{"num_hidden_layers": 9, "hidden_size": 640, "num_attention_heads": 10, "num_key_value_heads": 10, "head_dim": 64, "intermediate_size": 2560, "vocab_size": 8192, "hidden_act": "relu", "norm": "layernorm", "norm_place": "pre", "norm_eps": 1e-06, "positions": "rope", "rope_theta": 1020.0, "rope_fraction": 0.25, "qk_norm": true, "attn_scale": 0.137, "bias": "none", "tie_word_embeddings": true, "parallel_block": false, "extras": ["normalized values", "learned residual scales"], "init": "normal", "init_std_qkv": 0.0321, "init_std_o": 0.0, "init_std_up": 0.0321, "init_std_down": 0.0, "optimizer": "muon_variant", "learning_rate": 0.00844, "beta1": 0.9, "weight_decay": 0.012, "lr_head": 0.0037, "warmup_steps": 99, "schedule": "wsd", "decay_fraction": 0.846, "decay_shape": "linear", "final_lr_fraction": 0.1, "batch_tokens": 65536, "max_seq_len": 1024, "doc_mask": true, "z_loss": 1e-05, "train_tokens": 879400000, "max_steps": 13419, "dataset": "wikipedia_en"}
Each number is 128 + 24 x the weight over its row's rms, rounded and kept within 0 to 255. Layers, rows and columns count from 0. The size above them is the row's rms in percent of the matrix's.

# layer 2 MLP up, 2560x640, rms 0.079, rows 1522-1530, columns 0-79
size [ 99 109 104  98 103 100  93  84 106]
[[107 150 150 111 152  88 111 176 118 123 128 158 123 140  90 164 162 149 133 110 131 118 100 117 147 133 118 148 125 134 154 120 126 104 119 120 121 116 150 150 172 152 105 144 172 146 120 115 132 149 123 117 120 165 157 154 106 137 110 130 154 187 142  99 142 118  70 112 101 107 112  80 160 161 129 146 124 155 101 113]
 [137 118 118  97 123 157  85 189 147 119 152 186 123 140 106  88 102 131 152 124 138 197 108 122 117 123 130 152 123 132 133 115 110 112 145  73 101 134 114 128 126 174 138 151 121 132 159 145 110 117 100 116 143 127  96  92 115 116 144 129 126 151 122 122 112 118 155 127 133 132 137 155  96 116 151 113 123 118  92 126]
 [ 98 148 107 106 156 108 160 140  87  89 183 123 148 142  89 129 122 140 134 152 108 148 126 112 140  85 115 103  76 116 115  95 146 119 138 135 158 118 170  95 113  97 120  78 159 133 128 119 136  64 145 135 107  82  90 132 107 104 119 127 165 111 188  99 126 162  58 146 139 114 145 129 119  99 150 118 115 146 155 155]
 [128  94 105 109 125 175 151 116 141 108 162 125 123 108 119 142 131 132 132 120 121 124 150 153 140 126 119  96 123 167 113 120 181 125 134 125 139 120 183 149 156  64 182  96 117 177 146 109 108 135 156 161 126 130 111 103 156 124 133 131  86 113 162 146 119 116 152 110 132 111 124  64 170 135 160 118 131 124 134 162]
 [120 157 111 183 109 155 161 115 153 141  95 166 131 109 135 113 144 113 162 108 136 118 145  97 131 104 115 113 101 127 115 140 113 105 137 134  96 101 110 110 114 106 159 140 127 115 165 135  75  85 112 137 103 104 134 123 112 125 154 138 167 125 124 131 177 161 112 142 128  94 143 127 110 105 118 111 125 108 110 144]
 [142  87 124 124 163 148  90 124 126 124 128 111 119 147 117 123 140 166 123 100 146 139 129 137 169 109 111 141 170 104 100 127 133 136 142 142 144 148 154 128 117  88 112 135 126 134 119 116  97 128 120 131 135 117 124 132  95 116 131 163  62  90 150 130 162  73  99 129 133 120 140 161 109 120 135 117 110 155 148 124]
 [144 107  86 158 167 143 157 120 117 130 139 127 154 119 105 126  83 133  75  96 157 156 161 139 186 143 145 129 109 133 144 127 112 169 125 164  92 121 127 142 146 149 161 117 103 167 157 139 128 107  91 113 131 133 121 132 143 140 163 133 105 120 117 140 130  99 121 125 105  96 176 128 140 119 148 151 117 119 145 117]
 [141 130 148 144 127 114 151 128 110  80 133 108 136 107 167 129 141 191 108 127 143 138 128 135 103 166 140 135 161 124  91 121  93 114 108 193 150  90  95 131 140 178 162 133 108 199 136 186 122 130 136 154 144 136 127  92 161 115 198 113 157 114 128  85 119 120 115 127 110  72 155 110 129 153 159 151 147 121  96 175]
 [ 74 147 134  98 136 101 123  97 160 138 170 119 123 104 115 113 158 175 128 129 132 107  98 141 116 155 127 117 134 138 168 125 137 129 119 143  99 140 108 112 138 101 132 121 113  81 142 138  75 114 122 131 112 140 116 123 108 117 130 157 141 157 154 124  78 147 126 107 106 113 112 111 160 141  88 154 111 106  97 112]]
# layer 2 MLP down (transposed), 2560x640, rms 0.0391, rows 1522-1529, columns 0-79
size [111 120 113 103 113 113  85  98]
[[ 94 146 138 129 136 119 131 104 130 127 176  99 116 145 104 158 161 123 127  84 161 157 121 106 146  88 144 154 140 100 150  71 147 115 142 120 117 146 184 111 141 134 118 141 162 139 149 140 151  95 144  86 140 114 121 140 101 110 157 116  87  95 127 143 127 122 175 127 102 126 107 133 139 119 116 115 127 160 115 112]
 [172 103 141 123  85 100 100 114 154 133 120 116 148 130 117  85 177 116 133 152 131 146 165 129 107  95 122 140 148 144 135 114 160 131 152 120 125 135 129  82 163 142  86 119 108 124 136 137 148 140 143 144  96  87 177  90 173 113 133 143 117 102 145 119 153 129 133 149 122 105  82 140 109 124 109 129 130 138 136 134]
 [125  90 104 130 131 146 135 127  98  84 164 108 130 155 111  79 131  90 181 135 137 119 148 151 118 130 135 105 129 107 103 109 157  54 171 120 112 136 133 110 143 123 102 120 156 119 124 105 143 128 135 133  86 109  74 133 115 119 104 136 130 124 132 144 124 147 169 105 126 115 108 121 145 140 158 129 122 174 198 166]
 [110 184 102 149 160 134 110 118 115 105 111 135  83 133 109 107 118 131 116 124 110 115 160 156 137 162 142 145 115 166  98 142 155 148 114 118 130 115 118 143 187 125 114 115 115 104 111 106  84 107 106 128 119 139  95 122 124 110 130  86 122 129 112 123 156 112 137 154 128 103 148 153 124 153 125 102  97 143 117 102]
 [128 137 152 124 136 148 138 133 136 123 175  73 158 122 114  86 124 123  98 151 185 123 167 117 103 115  93 123 141 136  98 125 108 145 173 132 169  84 152 106 128 131 135  78 147 147 101 147  95 121 146 139 106 126 124 105 150 141 149 142 129 144 113 115  84 144 128 126 134 148 141 122 133 137 128  87 133 104 123 106]
 [125 147  99  95  98 178 124 124 156 142 141  95 165 146  91 101 183 129 116 124 124 127 105  83 153 109  70 106 157 153 155 136 136 123 119 112 112 144 135 153 138 154 167  94 159 109 122  67 112 126 116 103 155 123 118 103 135 116 131  99 153 130 121 124 160  73 133 129 140 101 119 119 114 115  85 134 138 132 131 178]
 [149 113 117  98 126 112 122 162 116 133 130 104 145 122  91 169 111 139 104 128 127 134 141 127 131 123 152 148 151 140 127 175 139 106 166 128  88 129 140  98 145 125 138 111 115 166 150 108  87 119 123 127 166 111 110 142 145 160 125 155 120  61  70 132 149 138 123 134 134 166 152 134 111 101 130 128 119 111 121 129]
 [105 146 124 116  95 146 130 129 146 140 139 115 123 124 116 121 110 125 141 112 147 112 129 142 151 175 155 143 133 154 140 133 118  68 131  94 127 152  96 154 109  97 110 128 131  99 133 124 138  83 118 123 164 116 144 139 142 131 111 104  84 131 159 196 151 131 158 129 109 146 112 111 140 122  83  86 133 159 113 127]]